Each number is 128 + 32 x the weight over its row's rms, rounded and kept within 0 to 255. Layers, rows and columns count from 0. Numbers have three digits each. The size before them is the row's rms in percent of the matrix's.

# layer 4 attention value, 768x768, rms 0.0733, rows 272-319, columns 128-191
093:130138121115136217148126083156121134128138137117099071060149126092149099117087117130111097081166153116189174087132156091111180129114150136187161142070170125122064190183148112184137139094087132
097:104105139132104122203131188138078122124101195129110078102138126134129094150173100130057158136049126091090105129138184108160134083118127149120107091128156194134144130089177146142145079155148147
089:134135099112064081092084085120109167111113104138142118169159106120143130097132126116160128063117224123129196146087172128092173149125109174111152100166159127093171089132160045117106113150118110
093:104129155155159133107058129123105117088109170146083102116156111139108134166106127093071168134105135161113142096106198134142145126128124173122095161056174115102182193192118142114027142100102114
092:179135137135153140125069107127153056092103132094121099107072140145108162163177094125122140176130164099106092143122098102136092157084098122151125130174175131156106108090110156199124154095142139
093:065117065153085155151148140085126098123131035122099149092087105187072095150140069132163121149112138078133157179113162136109144155096176135136162141074062130061180211102122173108139135115111150
093:159127146174154134070165113104131113106145140164067149130132124127120095159167122122097087160084150136158057128114105182072151104131103123138170160164129164103179102156109109154101156141138082
094:050102070130156126089113152053081137089130073168142115173086111139116158212093132085131160097097107150099097114080122122132138143074106120102139127166158129100086170138093114082143114121118070
093:080123104057118150139212158119117128155153090116162100139120132170161123244174165150113137071141116152095101127122120107132179049151173115115102162180184109133108150102113128145169167152072134
092:145115156113177115116182158137132117155163107102070123133167136055139152065124098146067217140192111162090094133128173098080187125122125144116061199132104182142127122176149113137109176139132119
091:151130164106127097113168096098133119127128090092119135151109151086131121093132087140150149121157065143066145066122148104122168100136110129153180106149168182166066134159160122160123142157076120
089:090112142148124123045125067130139169156087097140124149116145145128149144072148117135104116203163120202142111127100115149114113102099107158109106069144086127118131134054102135116154088127142085
096:154150153124061063111113143140157093132156132102145098136156065167135098182115132144138103125161070092143133118144188134167115060055131104137116153171117156126135122049111151097134106106169148
090:141107087079113074114085193116093083114137133148076069137155133122163167150173127138126150059129110142197122133194155136141131152149104091098127177168160117166113125198112103081128104094126128
090:113133085126145111116154145135059133187174134147119111105202157113161092101113146144168137073094161137122156155126147147156113166168135149144109110184126140067118140116111118131119135174077194
092:122090092131117141100183154139136129100147155130170105094108083147117152154121121127120094119115072126067132094119145070163143158079115135100128156108132114106139055124140129171176111114137074
086:136142109111098098051146130154164122100166133157161135119085153120209149120147168137070100130147163115149134126143137106131132149069146142139131128151207170122170217108141148185078125103100117
088:174174091083089140144076168123170161103144145115141136137131142137170136132147152169119183117205150121176149103139173174094132139094123114196072124148078088173097049050104097141146115125112101
094:130100122134173123143096132157130096148155119106037152106117136138115150148069143115127097094119130127170138130130109119144129130153107148089096167150123095112157146166128056146114130145125151
094:118183159110105184177127059146082119145123069156122098076106165054152136122163104108149090098126152134144111135117105078073155189132061068165119148113096151110138141120159096127124125167170169
094:059061168082141104189131138116155091151123147148118186087129098170093130138130076058146107103160124120138082136141125112148154170153092123166181084122161120133135165109134156129122121100143100
088:105110154113109090134146110097132140183117145118148207134141100097119143134122154128138051148088111138128111091104173146144162151129125155114179141157137154158162122053182153112095097083138132
093:098084125128101135127160172110144150108122097096144111082144154144127112106164112174121136170116111152074132127115167144111123167119106084124111184092125146086136128148140106165151128127085180
088:138093062164133096132135099131155101134159061165138105148122087173102149105128125123122109079128192142158115099173096146099083094102168126146118112095154100052096100113111094113135112124115150
088:191121169131052107150096146089114128115095169114138120058102110208121121105174111101165095117116121094074186085128175144202145065109044126098157135172166175065104128163077134122126190175131170
093:112198147120124161117133110094152159164150110200128069119073131130142150136100109111165124080148140091126151066174183115144183124109083112135176208140123129108057125131121131120133112106153203
097:121169151170161057069149124158175125072141149127137122114140102169154179130124157134151055131074113061142168173101095160126115137164114155107152117138097155120128113114143129120151114170075100
090:125086172160157080137107121171131125105089145085083155146108152113165113141162128107181128107142200140108095092113136143122121153128123165142078148141128152155113109074185064128111111132155125
091:120165134169125098126145097128148085157132145115178133086121108115142116086118174207126112119093145104085073128102133147158172140105138123068168117131153068108112187117082059130129134119110095
089:171147139094136118108121097096102080132100157134174126115084110110125143200174108135112133107090211144101072135185129138126098109108157165090134122106112124135147094149086120112124153129162109
091:170138131173186117098103172154116092139159139140118118163107138101110092073154114110097126182126152090143157208098090126144096137156101086114164109094157150117104097130167158102105114178113150
090:111107182137147149114131083125117125115152229116131148153166184137113140141184116124131127107134124127098135138126081111133175042110105110133111122134108093126149112148091165136063133134133124
090:133149106146142095087117126151114167145161157143114130124155148106112136117182132153131111123121121108139123104141124159066109182205172041095123080178161152113187189135183083099126171109048104
088:122132105162107144157166085149081104145091136063108114142065134137141128086094119161092123123162119129145116111127133146101125135078144171098134130142158150170095131107128132113108042171120148
091:150096168160163194141101114092143103121171144174154114065104179087095146135147161153177168149155108113188103121126103138111211141097097008151121123105136087074099121137099145161170186106158167
093:161149108139082134099146096111137125148157131135084171095134111154158191125099134107094160116094172094136128192143131086132180147150082152092162180079091126150109104075067114133166160121089117
090:128094086124110158075120085102144074165120131117154093106151118138154126122129131148140142209081151087125129113134046185101111132175115156115135105124113112131158161118101102105112147081162126
091:100118153106131134117161074135087194177109143121093175072126159132090135064111105093094174131101130163085112117070140129102166176131100129102135143132101225139146103129163129157110169114198144
089:099154189157153108061165148115122123176159123129106114164113109175104110121139094083147085101077111148137171110141100064110099090134088198111100131092117118141193112106141135121105160172194146
097:117098079128152140082083146179119139139182158139165146114116095128096115101166166149121174114166123138086117111128102188091168138079114141141141101118130124073155093079164031174144119094120160
097:159140099127134164093147136148140162134073147112110163183112170092151144095113097089196149092125146132157087084149103149107206147133095159149167167077126110137138157122113149184070133138112137
090:149153098134055113097100107101121177141138150163145161109144155149167108086128121143097140157097120075070117128116172186132095127123061143123121168096138136112151168101133148104098143103106042
091:178105094108100136160076131172106141110118055163132116158137156086152111095112121149109147104162121100125129133127146098141072101100116127149119125127152146137115128149106213100124088133117169
094:108065127091131123151148092130135127080198077119166137187130137149119155158144138102117099106158164113102130116123153161198130123160141179122140122168123061122117158084152139115129129081127125
101:110113115158135162151076148137152113129128154168150178178075144156128146160126069153172161125148172114128134127067126120087175061150098078155074149149130036154172143163149156200110157171142059
091:103153106123123120086175162079104149134110129117107113124153130112088157134119174199136148109134128140133160062133093107092168138097182089125132157183127108138108150162137129144102102107156108
084:096177116175186104103142135102194127108176097148139137112137116159080159126130171070112177125131091137095122094080123101124089120103130126083112105127132172148168123124073108096165179092082081
091:119166133085163108158133092111171119138182126140141190111126116121130126116138102143131147107114108168113072122066172139036139159082090171112128130105104095163141092125174119135122188142155166
# layer 4 attention output (transposed), 768x768, rms 0.064, rows 272-319, columns 128-191
098:129136132129121122135152134095064129141116151117188158154146156099081167099058208092146132117126126123060080093135101225111118129154139101132136141105177143162120130109115160119086150143152090
102:068160137104138194135152123146118105090143102121136173175098112158126126153211132065099098082106117128161187159103110134125117156125071170123141114146159156144144124115086176131100110079116163
091:114127109096111113093119091140123153150151104130121113213131153122083097174155132135143161124133119175128179143077129082060148118137115174099137139175078069172176132124138097141117026152165161
097:106105121109068172131110073098165164157122102152132143204150197136137111089116160148097113102131076063134163147130137120121117149144121162165133120164140118149121135164096138107118103134153135
098:124186105090111131106182084156151152134112059160151087141130122143147110141195114077085130114146139170126136127140134115163082121124117152186142117122176125133077135090172144143139114074131146
100:103131151192101153115113153127098150065107138104120071116110125083085118148188130115068112183105163098147135155124102155165150172105090194191153167131169136116153147083104157107123161158110144
096:115145145119128146055155118145120137110117138076168074131157093150113097076193097125133157127156159102150125096104179173133096097075117139164134202124179161154141058109141079125117147130156113
099:081066160055131125113094128177167156171127143136085091159119151136112098085142035132113174175132071087154168143075176138070122117142066099153134160130100051096182097139170125175127084161147166
099:144144125172150110123159161209132100129171153147142165134134163097085124134255169149150180108102125162110112109092088106093116128089071169093125090114170149191159139102181137096152103149044103
092:137119108194097173106156124137097123128185101107119170142131114141116134166161070119156104133108109175189146103154180110109210113124133103070160156120148113093109096182191144138147095105135135
095:151137129031174097140167178132151101123106180142104154142168136124160107158071136178116156108146092149051116105145122065119149152077091158153116164159143140137152143104164146123132073147143098
095:131064166083140078102164165108074190103107125095093131114134125112123123139162151115121129169182125123168155150142189162096143120135129169102103176155142187172157198141191114129116108106141106
098:137127126094137066107156129141162141132136119143146155129112119143128163157111077177088144156144170193105127098141145089104148099088118130116152175157174123128108081128228154120159131130127124
093:121141123104104120119169138124164101121151137130148088138135165166146118118178176107134162113135085135112090142175152087104128076146088154116161101157082153134104092134129089116220115083134076
094:110124144157121143116105094148122124125143153090169126155137114056097115079082144179158165114132109139160095071156167136127129065117130129050129191143106087137120166134118121105152079106099072
097:130172115114104163153088136097085144121144195132109105158133133174102123124144176113168156147112075077151146120109115111141097111120116155045133084112116090142143095176144130135154137169093149
090:094102115147144129080085097123164108123110132134196126158149129132137146135221161187104123129145137178077142168166161110160104148086160082169100062123119135115111132179132139109122131145182131
091:109140171133126128110102095113124099132173116127132119118198151110161152170130092126128115184115156117192102156150125105142153149130128150110153143137148166108108102169130143161117158128060114
099:119159145125114114144116177093148139123157116139157160138150137141159157107196119151121146120148143099134124090090120115150053154133072123128100156154125064132124159159160096132104044100195118
101:107085141119084122135126147080111132112094129159189129112098099101109102108152070137178154120109146120167082136096100195135194171050145169107130137109111100109116148085140166142116184102112121
101:134104149128152162131106079131140086101112176154140117176145102175100100161142119121136140141179112202139112101126132112103082112145196116154157123137126054175118161154056114112142142147097166
094:115122124108118113131147144124201097110136111140141138080084139146153154118133161149064141097096145089118107110095113115111087111172161099127126107162097152152103114158143102127116093142142110
096:115153147159145110133142155159125116090108129109102093093160141136181124059181074067139121120143153141132066132105111176181043158143103115144086123107119085092111137133144105079133171145192142
093:136126100177086135130162109093093134115107120156153098192130138103095097127195088099124187104111186138203185091170127115111156132131157107125134173099162124065090156139146149077130207098123166
094:099089109030134040153144127159128192124111090184093133157125103127145150083035108156170125115097199128072108089161148140082130119132061135064133115123159101127078138134176116097102132080124176
096:127123150205106067126136162132124133092150114113106103133163079070136163142039077078107088132108178156144116096132137165124114155155134076148068080197088178159095177179151178117056115098127148
102:153192091142125133137098123121103142162193127118111125112056162141095139123065114141142090142169113046111145111151112101121096119106153194127146090096074197123146078134119085152175100157152171
096:131097145117126107111157078141109126138153138105139129164151123166099106138115140170115128148090125098154098082098150094141134154131090138170082104116106166121167073164170169135111095138095114
094:129136069154149069135136148145153142098175104121091059074149141118103104114163179158126081152155139126136097127104163159114101082148055165128131130124076145158121197092099110142127070141151099
096:101172103103141160095145081134118117141163174157124153139131168151098132145099065100093121109127096071109144143110116146110180179100165169142109157160140117151180112121121077117116147118139138
097:157124097079096165117136121137168175092119147119125080096030087156125124138099118121096156077069131078172097134104143143191108084149125116088133144094144127103103131125118154108148102137150126
095:137197105135121135152132116110108137198132220107160144165142143107099104163087189112125123121067083140095104145125117147141144174125205156088118120110152108135137109179132131121158097160172142
093:147121111166130140112134094096126121182146070137192147135126110121195121133103158159169173133141139191106123132106111133137036091099121168115130147109146111151165183115104130140156175150130121
090:094136097128106145130179126112127112119161114153085110156190119132112151154175184130100123143089147196175183043136164111130116100160117094154142163077149159154086112084145091140116122167136161
091:133128109185159106140146122125156113113083114137091075126147102148117097131187123097119082149189116134114123159118128209151106124142183144122097082088112105084097121104040105123142143096127128
101:186107118136137104106116154123101150148158114119142110124127135130123128051134133125139116086173152126118130136113153091074120094083101106158121125096134094167087071075069151126117064129133069
094:112167060097129107126139109098135113135131086134098125111165143173137090107111112201127173129121148121112129133115115127148137106110108135141116128113118130107158114109117137185181152090195134
094:082138142124167173112156110092141093114169127128085124100122144186098103134164092153126125082135098068148109124103107125084149131130106109157127167161102055134148135140106141156153090116103107
093:131152080173076150120163173123101096122086178143132156147159128132113136093106111149104150070132216127118123135149130136092222166104138118098107125167097155063136073156103111119082086164118168
103:157124114186103164128158122109156137127135150125177122155131132112139132193210156118127172139108139105135116102124086138099143133124192097143146155110138122150108145172109139129090190141116155
101:071164115162117104144121070127147090144174133105165142165129136125144109070072105109147102093113135144095109093138120132158165198149086106193137124107143168139132084143139161142081117176125123
095:125173096141163132155110134081111123125177115109126172109106102140146176100139129110143126164119153121127113175166125112070103133115139117132117135124148111147144113112116085115168114076106094
096:139145182073135084141168132098147159101133122176132098130133139124090103114061118075186105141183125156113128152129141176131153090215126148139148123114163094109167209130128120088135130114161083
099:221155135116068181155134147065130122122153092099140135105090117131103121105218098155163134115086112116120059111137067151094093140186133179129134144171060100128111126159147100118115154120141112
109:114108109163157128174149160127086063255118171122152103133150137076143164139217165102123137166149111139074133109157098149089168114100138081066143130228114107127111096078119137136102195156141128
096:082097143105180112087178138096115119078171147073089133132142150112150102118132110203168158141092083214080086151079137116119103120120135192095123094124186108115129177116158119095135102133142099
087:110046073085115118155130110140126127099117104138180157136098127163095109126141126217094111180152146096159140135119149122135133115060127130154104119105122178107116080121139113123088108090206132
096:161076154127123141097101096072163108142102073147147138090140132119171126120171054084095118100155138098137100136085107118089208078108117106169163149203130117129141198101153108137145084141163139
# layer 4 attention query, 768x768, rms 0.0653, rows 320-378, columns 128-191
069:085100147092136147086098110175145150103149134144068118138129177115090157147125204107104140100098113166193148057151114135165115151101185091106162126098139216110127109096160089130108119115094113
072:148177115115162084140134159126111148082138144057144117143149131180185086141101137159084123108115185156093106162069125153083094167106091120115103172145131080070181171125144209125158146188094077
076:143129134162082128123182106176155126143149067143141126116131167164087092080136123166138069144134093135116098138103166144171112180066113083110134132134080108158106090103116189112101089152141100
072:081081077109123129121135144118142117137129092186150125131104182120174111116124115145071098108086115097131079141140091087170108129070184151104126160152087183101147143092072106099136153111139167
080:182098160115119161122135132192123083165103135146123155096100169155099174161146131120147119154161123122102117137067136132065067171121135138122076127094151114133111121145190129153052115052041142
073:136149117129102109134102081098134140170165149139101116142112109121101149125075077106063068118120170124108132154111092088163077137161094107141123071178193106113047104105178134110091131149159129
080:187135136093104120139160117193107088134141105119093187123096119131124147183131122109144120115209155126158154168128145162196156151106130116120094108150184137098142108190075108107131158120122093
081:179083049131164160138110109146143095183138117111166051118103098117096088118141138157144130101131151114142102120124157157086111165106152183149098053123116123144174131162064150117155177131113087
082:126116130146178141123097129132144122097107142112098130140161154142138213163123153169107134119165122131156163121138081144148090126159165145167056122164096126117134133138070126078120161115153064
080:097094111102144132109138110138136116116098124128113154186065118146160100155097163126117149093124076105124148103086094129130118134108152145128114149185120119211122188127128145157113122117100155
091:120088107148106123150055137104133123142167105148096114138196168113118167142159179129120193234109058136160134112142111124133132153126137145089116166127126098154105147116129051131113125130115101
082:103120118136094143098185100102123152089139091144134165137162133077096117120177139099178154099106103088107112174101108138137141129109113081176101136158129136141130119215104053185150124154148095
086:101173149098137101144150110165159119089178105128162113113102171153104141083152128101132161136091119114133141129136137095164139129158052114120211116067160096079120166148122133127164148161161126
083:095198144085207148150135078108083142110088092099095114134121055032117201137079171110071134146136127118180109170110102116101155130109130102108128137101172125082131128180109121153115159187128177
094:151135149072157132150140119118103097078165107178152123117077135112170109100103081115116159119098081170159117092081178147135179142129106132179101086112150179140092112138132126096157116136115138
092:164114163161133149133154184173191113110090146197187177219103126153136122134162125159128075124162102106139070142113164135146174097151128084100093181085131120059109148136120171157108138141164188
095:177076122087117124105133118097097110090152144153119119151167188124103138120106054101106122110136138081121125108057121139115131130150167147146144138133120107154133128120158127097132133155150111
097:130150087092089150132057146165061109149088171122169111159078130091126191209058134091151149113078137100124158187100139110112152104097143117163107126186126122141120130120093155117151138149193095
104:139152147122119123105213108121170154136134138165115101149066139150124116139176195127136182130200130094128114140090146139127094099176131118079193165088075063079116112138177130120144127122126155
097:103146164143131134159120129137112171090127161139162109104193135110165142178105114091134126104116217146113087122062092156126144141169126131068137129110169106100133086106109150096066119119154128
104:133133170176127126195179110139100117075156101190136118149094107079137059128120186056119114143099107191124154102156150148162148140086069103095168207108136068087170106154140086119149193120113153
106:137113143114109117109104143137098170143122126150151113170153200136158107140106167081135127134155155110070148091140082162096106123101155149100101158064184107135111145092153117149062123101104228
098:156133105109161082162167081139162155153126099120116115133051098056134096147178163126137126102133142151099053106182154172137099125130127111109074136074118089091145156158174168163137133126129142
098:122186164092160160125158074154164146121089106173166134126160137125121186173117155138150096104142156123075119109094093112092147115173186127166174139128167106131119165110177153119108160192096149
109:073145114190082174127131140200120105192118193102117163145145170153111130116138120131103140117128115086103118122211108120160176134136122088165105090146116191133124122093152189138188188074179046
103:154144147085156171123150153162156174092172093103086096111113170122106078150170189127137167157124102148097074140136095119171099164140115118103131158103115110141132161106128119141154150174138066
109:150124120076116130096112116121127126135107155067112115105181162131112098122132083120111122120172098070109147180040100143094147139141111121198105123128156119203115145144061112131143113161222114
109:130143086133139115160102157150084158193107192165129115233132164067119132149111091122083153112117088089165166120189118061182128096093125153179134161144088120081112150151090116118237111127137119
101:126200128155083160141178128149099127124110123145140113172182121157120177180135154156137139158142193116132175134136144082133126131184136142049178145080152064099135147114183110162068147218142168
107:114114130136155147115121100100094153132076180135169088099177155127098135130127123115075108113164126117182172113137103170210169112145107151180128105094150110141107097109074186097086105087083150
107:136068098124139146069155106129154145137082119131082153171093140144101173070119156163113124131147144083120172138108132100034103118119139125101135185134068092157154133158135118123102164122184111
102:107128070080162150097121146114080116150140112111128172093168166112102136097131120179140132122150202115121130194102155163140125136190083075144151123163111112151112083171113156124102123120127091
109:130117064123108153088086169171117122165107103099110124140184139173149137086127147133130171077118083101165190152158109125148185098100135148148107106148147105111100098130076123166089160077151136
110:124173125111134048208135157143135144137134165083156126140165063189167151084128062134146144134145185081065175083160141097103054160177117141091169150104090073098108186139154148125137073169124162
112:120105188104131109128109130075090147131116130167136110125173064150120143084124069185112168125201146055164163091110105083134156126118119101105154145167121095054112184190117142187160111133136124
107:097139127153113100119102101122073154128096121099144165130124127110136161146136078157103137118102109136156064186157144090074087128130113116172137135194075081124152167145113135145156159101107090
109:140130124077107129164119123126118104036117119088088104080147169086071093140148098112129095131139130127167163092108195118104162118185118111120127142124082067116088120162162130153202097191120112
118:108100125170105119055138157161161099132060126189096116146116100163118056118088140128127121141147182134099112158078063075086099125131110136147148173184068116133125075117124185132127181144132092
107:177139105140147089117124121096064106119062087135155126151155102143101153162117145072146156138140054095209133133174178122097163150103114094118129070210144167122091030119094127128057121093171082
114:074118155150144106113139116161067064134122143125110080146119122104172106147160155194122194168132117158115091139055204133097049183120111151156133090133144147140139081110136130132098161172125093
104:080055080170177142148049109128142161128041133065132154145153140155124138086132067137090175135221070118110163125054119118091131148073185117144111075088116193187098130166108084127087108120089099
111:191130132092111157089086149145135157151127123158104075177094141069118126125112171057143151066067122181086107138130145080120106049123132176137129154151106117131091077180126109147123186193131115
105:154148165125117119133141124168115128116130106122164168106130183137174122102123134143131094075077134177095126161100151131189103103171127136073145133156154052130144173105110097099095153111099055
107:102151106095130148127107066173119172179112131108134084120104124121151130126120081127151082151129158178115113107120198168094082156119102109113146125115131157109092114164186122136101104045125196
107:185043076122078091093171116103138154133095164126173095097097131124138108163147098157124093109156193096130126144118116152170128190142090072022118141123152117170104090108101114130125155118113177
113:145136117095101119070133182172092120151106129174162102120160136103126135090123123129123158033097134122147115163163096163169105182114170165124115178122164157120148144104101163095075129107122171
106:077144079159088176113144148123125130093124139076073129103163134145140086140144058163142139118092151092144185143144124105139120132158092099142125095142178119134096190115110057176121153150156142
106:141122130162094087105119115154145152161166117208129150115104119143129154078123081097130122190113155108149089143106171085107124147183091127150142117077084145113129097185129118103094114106098109
111:154157138115129103134124165097152083125036140083100107172116109153149181153111107163133207209145140092106119101158156163147128112066112129133114135157114133117167119133146169124092139098133120
112:143069128105089074172198148149128107123102143096139118171070123151108142174154121157183165060162092135174136076120138114107091065158118123151174162073089153119112147107115103118171117144157102
106:111133151111119117120135136161094092132148143236105076131149123192189121056098092139098073089059104188098129128172134116199153078126141144142079150195094126171060112138103095126035105145139154
105:115142134098129196113128122142139134114134104125093168086152164091124175128149138123161133160074153114141121138156122178164169105120117141142122141162113137141167169105174136113077134107083146
114:117097160137088116110093095122157100148106101037118092165126196132120111168099152178108137122133107159157077122125129183138130164146129101203098144079158132093094114138146153144117147136149118
112:079152136142115116100117097108094106116081159017169150152191108085144040091082061132136175104086136064113175152131107137133132127105089135148137142140192119118170113105158163127130141097137158
109:110142060124134117110134104150100150087041147139097101157120114099175094088121099086119161056209130107117091092046142095118119125138145122167166095126102150195128109140129182171107075147157114
105:099145096124125108093159161109121158148135102104092077137133151089177130048148153150161129208123167035091139172123150113122147083097108112129142099117063083097147114168160133138120145145101095
113:110114142062157162109153117127145133130145129092124106119089116081093215155111117139161121118101079128124137109125118118115071095128167127141096136126133204100166130109138153110141124148071094
118:131121135101070067089080085120202137182106161149204123097122164100165149095064178070127105106093128090114125202122116134154170179127129115176073115168138157149129095141101106114161084082137104
114:182198194138187132184118133161125148132137096198135091100173199109098156139141116159117127116094111117095051113153150176109143122157159094148116111147073187143121131147156105117137080159135126
# layer 4 attention key, 768x768, rms 0.066, rows 320-378, columns 128-191
069:116102158124114155167139090191135141128072152142146195151168083166150107121087119136058072108085134093063113154112157180070170102172218168069124148099098110123139131141111131167173142159099140
070:075135105129139119155139117110165119203140130224089156145136117115184166106140094175144156139153112147102160181088100091087108129106095086151120147172191055139141164128131123145131116071160150
074:138111099121165104198149155120134079159148125095120140106127125153147112094084173117101072147142093124128136121100120141142136139132183127167104126136204161153140143125144154152086146059126089
075:070109078188118162079120094105171120134154165093149129071131160153163150130122074093115106162134140094098184115200148128079117109140138136122126081101124125137131079110144126104069106156107072
073:100071159162102147086129123121156165134108138198150153153139063142128096157092120127145215185175115117127140106164166102129125090130127193062138119132143129105108126131112100185140128105149150
076:106124127128109146147101119113162130126183151213122160082100146160130158112109067112132105093106099100143184147102132105112144195070079162146130112115105156112164117120132160076137131156131152
071:132125154148189115132142149135104159121126108188184070126144122134181155138121125091107131153177115123095216140204130175108120075163107071149164211103061125130125130126143123146125131123160148
074:085081117095149185114043149075216169176169067190138130138106163097183135110136129151133138112133157128137119120086114124093170107145139120127124097080125149084122161149162126116107101152118177
075:110100124119113114143217168098135144075160146131150089169161205134125140170144114102117165132169128155162167134073120113123121163116175146098085078133142205108076079145181073124112094109145161
074:152151126097101134186099114161101141070091131127187072158193165105078144098111097040101083151092118141114081150133148152151155118114134150162165119108139109136168110145182145169144115184112176
079:145112120139141103106174163141096070088137127105106162131112136158135107117115101123180131113095151124086174100117118117165100141155128128094085142144096121146105123156102128122184189162132140
087:132132126139086140105133136072157099143130099221121184146159198065180180156134161084101145162129129118158147130147161141152148095167154112141107062124128106105136136157168123121100110098137213
084:098191179161137138152134161133182128114105107184047162140169162126147103139125137139120131089083160161177136131097172119122095147173120118133157146140137113095125178144130088131108172132119087
086:133081098110101124116143114091179088099112128085153087107201146131158158100206092126089131108157141106091172096077078121111124158138148139142120116148129233159128104146121091112168152055122100
082:146077116137162206097070081153105137086098111170150150144128140129169190162149097138095147140133144147083168127129045143143121111160179045091171141110177091083120149080147135097170153077086055
088:119225162190121128116115113109155129183166172195087112102160100127204098176138105149115179111105140146117154085194147121092098110088103128117083152148119122099128129116124104104115110097124173
089:116139132130098099163101125134136110092126110087166139129121072160103096122095094094123100137134078127102093123068184097114156210202104105121149111109135085162117095093101158128141117146124076
084:169057074167160138125120091147108168088059071058141099155141130170106086156138101151114100126099102054082171159092139135147099123145075155113126095137050048212105148128129145127145086164180059
095:112169113146161168119114150115144087117126136013118119126131147171119082133183061081159120143175150138131134072105088106146074161152155134127139132162091160115109125176134092104135121093090133
093:151070075098104136131138176183075131139074124083127138196156165105124172123147095139156099169107102140101080152084120114116166171082096188103143097119205121094087074136127152110131139127120148
097:160107086095140122140186117053127132128133145208086104113130113108141110125185124144092141112124080162131171063127132137132124091097173163072137083135169193099222081127119107147172111097150192
099:164187125125155140132126145143053117147201179229195155164113201125136119167121170121094125159072160142117127208143149162108146116104161128118159111076183141133183115085146120196128144164088171
086:143113190111082151149125137116148144113127149160169124106070142192130060085139138137129108139102079136076118114104178098125146147157096149151113128161121182169146079194140100113130134119107114
100:097118093125099085128074178118109145136079126149110073187125099106118143113087082126151071153172114140112060133091191097126184158172127136157159116117168140110087112109107183139106191107131123
107:118141159108120115137082108073175155065168109124163132068156183122195088197154117069129100102154112135118126099133180111110085168128109138110077152103158140114141110151141180135155110172119123
105:136135096110083106084138087124134106154103104109227134097187208168131137169145092083060115136095132105123127108092129181102125137153128118113154067164084163134128134204146044153135168105120166
094:119138173123129098108144168100085139111131170144130119106143144162178095128082164090129106151187080092112094191175126140118193159132052128118149140126143173105091105108118164101064068171122109
100:115155139159138128176118143101115116142191138098107170134151069109103130132185115118171139126136136099146153111127052143140117106082139130110114131109117117125127171144141081125114114093123164
108:158090139109109064159077132168093122216135119126143124204131200106149182155138081174158171139114131082148101152075134066122169150135155155162100078115131151156093130077120196133132127118083083
094:130139135163169114108094128147190153150138150097125167188128097037123155186063107139123125100166122077179079185127222161148111094098169158153114143102183087110150131162168187131185132079123093
104:112100161105085132125098075086080074101143109135152144075159118122101185094149143164078103156084159105083138149132109098167176145149185073173140104115155147146169090147070122128141141060121140
106:178132126106156098121132139099107175201077089154140182128133171117119117145090114189190132135136196118111153106081112137140151103164140147128170143203164121130202103196105151207179186147103143
112:134156170134124187129180125158148060157161165093112131162100156125104137109185148123158094065112138089098105055117065140100063112088091124074144121107130162164182147124106124121155113184121106
101:125160159159156157160138135162067192115123134149119156116146112113084156104074107127144112100126171111140131167118120148152138216104081106131070145129045123078072130143171187145130172119180103
127:169173204104147123130159120180178166107144057152173151169117152165138097149124122137118136172185153108165122126146133168136135153119140167084124147137109116107124158162166104119192130110099094
104:146155092061128198199142138074079074108216094103168133102164163126130101155177121096126127119135130131140138119090118194156114123101153134105113101135181120086129123135070137129140158122181183
106:131100154120116140105085117178114133124168068133116130151106173076172081177085166118176133143121093114103141158131088079131137120176135131109154108146141106185100148152179074146116113192084168
112:118151097093140045190085139069095101119126100138115090195137145071144172190113109114143103148066160110156117150127099067146144118132152111105103127169128130105104073104082210138197138099100135
112:135113107129120126110180131049148157160196133179107102113113126134206159071119097074125098144129089148147113114146110112134157129110122139180185131079139171111122168144122096099084130151126124
105:073140212150133116170140094099146126130126112126159134119145184142146141115102104127085111136102080142121177098104094097132151109151194129110117121108121126117137062108098064057155145132154113
107:090128067126131166153133126187128131124140103126144128140117161108095119090113134159127152125153100116099141133103108090099075044132130117082119140154088172155109133119150141155114129172204184
108:144106140102163123075147139156169126070076079255087145182128108102120118139151108174127113164072108141145110181125168094081123138194161161174157191145091159175114160144178116150121106103169093
114:081133146152100096084115147105184118084113138128089049129107091075153135116132124196198182158140092124131097144165178086070139185145129147168133179096160116131128110137129134099140119129130081
112:150109160139135166186145115160155147161140079187068186103102077138100105156075109171130162125152127198100146149163156108136111104157129165127092112207083125083099128096056103064126113083087137
113:099066113112074149125095140106102169149163194093119143148122114142148123102111112085114137176151163128098090095087124134130112119120075139116184144111121101159041182149176104105096106151153146
114:139128046158195100107180188125086128115157181176141126128140049113197157122158123178137130128093122164089119103127146065132158106120112046118120135112137156163163170106136234165173195080129124
106:089149082084084148151179123158082140059217167121160184091101075119078087091163108039113120141109088142068125098181126102123095078099106142109104201149120205120111129093109141094146205145095146
110:124152090164150140088160167154131161113078141091099188076146124089163094208164119171144143178160129146126188093077100168135134132113120089181157108114135156065144122103135144122099164091105108
111:109119119098116176135117156077132110047154141145142105131178155115139111090131066154130116164091096148156128063112112147082122137137167099081121159147127164105173131150113142066114089155144186
105:144159138105128117137072167100120098179108171159173138095126192128146157173142089169111123141122136137138102127117111159109082097172117122137197118082127115115086149143132121081176093079136149
114:159094161127129097117136123095198093071091137069152136154099210171068093128143157125101112129119097147144117124065097169111142116162112149107134150125173104189139121121139085115095090177173107
103:111156154074138103077155142152105164148083102085159149178135180192137126090126121188090122107152112068101123163118100107151194111194141112146129115092176119126161136141083106130134168134118064
104:196128131137186137094131070125138107096197167148086088065173179153133140116102067133128145162123159150167066149116174076128127172115165144154125173148139082142167088123149131129066094087061157
105:212166111113188161158063082090156135150134126140069158072097162165107128141152135157114065079135088145160138063134100076162113135095133091129184172113105112135146181118111131174084128166125146
117:175127146137122063087155144114083131119047157174153151141117151120109109130092118151148112144205125139158172123139162115108120143134150112115180081139089123052139144172125153110127134163125094
101:125107094121099114196148143143175162078169114134162153080132146125155142175171129152138050136118199115168112153115188139106113146124153139136094072167134110142160112135141144070059136120126144
100:115122134100087104127114144136126106056144132202149151109112078151132097119164101095165098102095150103121150148132148117156142159217125102111135163093069101099116121064097162166164162120124097
111:107151065145175136163081090152164096133190145167120131080106168136168155074134087133151108087119144142143135101119123118164131144199188077159140128103088102102152154156145110123090081045112108
113:055119134138134115120082129100145134148190153187176085075105139112106072104104143141159152155127141128128088147136163052182118064145097163096111092145088135163137138049152129111170166124185195